Weights of a small GPT-style language model, trained from scratch on English Wikipedia.
Size: 10 layers, width 320, 10 heads of 32 (5 for keys and values), MLP 1280 tanh GELU, vocabulary 13360, 19.9M parameters.
Architecture: RMSNorm before each block, no biases in attention or MLP, capped logits.
Training: a variant of SOAP for these matrices, 1131M tokens.
Each number is 128 + 24 x the weight over its row's rms, rounded and kept within 0 to 255. Layers, rows and columns count from 0. The size above them is the row's rms in percent of the matrix's.

# layer 2 MLP up, 1280x320, rms 0.144, rows 822-832, columns 64-127
size [ 99  96  96 104 101 101 101  94 109  97  91]
[[125 104 170 129 139 135 130 164  83 115 158  94 173 189 172 124 126 128  63 125 155 177 121 130 153 109 159 168 122 128 102 102 129 106 147 114 156 104 132 110 101 112 112 108 148 131 172 150 116 129  76 182 139 130 125 132 189 113  71 131 108 106 134 153]
 [153  60 128 140 142 105 136 165  79 104 138 106  83 106 124 138 132 122 120 101 155 155 121 151 108 119 116 105 164 170 130 118  81 122 125 175  74 139  97 134 122 100 142 122 141 168 158 130 139 174  88 141 124 129 128 154 133 131 120 133 110  96 118 133]
 [151 123 161 115 120 131 132  78 145 131 132 127 125 148 121 100 115 109 153 154 140 130 173 138 129  70 103 139 153 106 166  86 182 107 108 122 118  84 155 116  94 128  77 109 140 144 168 144 123 138 180 152 127 101 123 129 116 123 132 145 130 112 157 158]
 [156 148 106 156  74 108 134 148 146 104 118 178  78 139 101 108 107 152  94 159 152 119 136 175 142 149 130 112 160 109 137 110 138  88 108 174  96  95 112 105 129 162 141 109 148  90 102 121 117 166 182 104  94 149 145  95 132 167 147 124 173  86 148 123]
 [122 143 164  97 120 106 162 129 177 121 110 144 107 167 118 122 109 150 133 135 107 186 114 129  85 119 119 104 100 102 110 157  91 118 115 117  48 112 132 174 105 123 107 111 166 164 140 125 138 110  87 122 164  80 102 118 109 114  83 117  90 143 170 138]
 [153 146 143 120 122 136  80 155  86 107 132 110 123 150 106 128 121 163 115 147 133 161 125 110 130 113 118 135 177 186 155 131 122 126 101 164 126 115 144 132 121  88 137 180 120 105 112 138 113 106  94 147 104 112 129 105 136 110 128 153 166 126 120 164]
 [ 80 119 184  99 115 156 176 139 131  78 132 115 137 134 161 106 149 128 103 125 102 129 115 130  94  82 127 125 127 160 144 130 129 110 142 120 151  94 120 135 109 109 125 165 154 157 124  67 127 100 164 159 154 113 130 147 129 157 119 138 108 164 108 135]
 [128 161 138 188 112  95 149 131 136 126 132 107 132 103 129 128 149 132 150  92 167 150 114  89 155 114  98 128  70 151 124 108 101 117 141 165 116 156 118 152 125 144 128 115 150 138 123 108  95 122 143 180 120 121 132 124 151 114  97 117 133 110  86 142]
 [ 96 131 118 137  91 158 123  93 170 116 107  96 117 125 115 143 151 126 136 153 127 112 126 128 116 114 120 144 107 152 167 135 128 141 140 145 134 109 144 153  96 174 136 120  89 105  88  99 160 141 167 140 128 130 100 128 137 119 131 121 147 175 127 127]
 [131 139 152 133  62 145 149 124 147 135 117  91  80 114 137 145 136 146 156 136 130 125 126 121 155 126 102 156 106 135 104 141 167 135 136 167 103 131 135 135 135 138 122 109 169  74 141 134 134 148 134 183 136 126 126 171 107 119 119 178 138 134 129 103]
 [126  84 133 161 136 152 110 151 151 188 138 112 159  98 109 107 111 133  61 135 148 108 122 122 123  87 115 107 122  81 134 123 100 104 129 129  84 118 159 143 122 155 139 148 148 100 147 104 159 132 163 171 147  98 134 105 118 155 108  99 122 147 127 183]]
# layer 2 MLP down (transposed), 1280x320, rms 0.133, rows 822-831, columns 64-127
size [ 91  96 118  99 110  94 117 122 100  94]
[[175 145 151 133 142 168 145  99 126 150 108 128 103 112 104 110 124 132 150 125  88 128 165 126 112 166 121  83 118 116  90 107 102 143  81 120 167 137 111 120 138 156 135 132 184 150 126 116 124 145 137  85 145 165 118  82 104 117 104 100 126 147  54 154]
 [166 145  62 142 140 128 160 133  88 151 100 172 175 103 133 159 108 110 174 114 116 168 149 122 130 135 123 109 118 136  97  80 110 148 108 115 113 129 109 159 113 138 170  99 145 141  86  89  58 123 116 161 134 143 118 121 101 129 114 117 141 130 151 140]
 [131 143 146  76 111 137 159 162 133 114 123 151 116 121 136 172 151 106 180 135 134 175 116 120 135  91 141 127 108 135 104 131 129 124 119 132  96 117 104 141 133 134 126 121 157 124 134 133 159 131 156 186 117 130 168 121 163 129 125 121 134 139 135 148]
 [113 109 129 143 134 152 125 116 138 152 137 100 133 101 151  98 177 146 142  78 160 109 170  75 159 145  97 101 150  95 165 154 122 145 157 123 142 149 130  67 121 145 123 129 143 124 115 126 166 104 133  93 135 153 118 182 125 140  93 156 110 112 151 112]
 [148 142 127 138 126 151 164 120  95 133 148  96  98 115 117 188 143 126 162 144 110 104 112 165  91 114 124 120 161 195 164 101 143 110 113 150  99 121 141 132 151  91 158 110 127 116 141 107 116 138 151 135 154 133 111 170  90  75 186 126 124 128 102 125]
 [150  81 112 106 123  97 134 106 140 122 109 139 171 122 147 125 131 112 109  97 131 153 150 166 120 115 135 118 114 127 135 130 132 131 112 138 108 149  98 130 101 107 107  88 157 143 191 108 129 154 105 121 175 128 113 151 146 127 149 136 134 141  91 129]
 [146 151 141  97 141 156 172 118 130  86 163 165 136 161 114 146 140 155 136 140 165 123 136  85 122  86 133 111 138  86 159 144 146 109 114 135 124  94 120 103  85 121  81 207 119 135  89 108 122 114 137 112 160 118 120 147  99 129  89 133  94  75 108 127]
 [147 121 162 146  98 126  99 107  95 150 109 121 138 165  79 137 103 145 133 127 123 117 109 145 125 135 108 171 125 151 103 128 103  99 142 115 115 135 164 146 106 132 161 106 132 104 118 152  88 118 157 163 117 128 134 135 144 131 191 141 125 153 163 101]
 [117 105 151 131 105 173 137 152 145 154 118 154 128 127 137 144 146 193 146 129 108 122 136 107 118 149 122 110 100 106 185 101 125  92 126 152 110 133 134 102 180 134 124 114 110 106 105 131 154 164 133 133 175 154 118 114 127 170 113 112 181 123 103 156]
 [105 150 133  86 141 116 128 166 171  83  87 124 165 147 129 103 104  92 107 113  95 109 121 108 101 109 116 128 121 110  99 128 109 114  98 101 156 165 139 114 129 139 159 133  69  96 137 147  95 123 174 144  83 105 158  91 122  87 124 111 169  97 156 112]]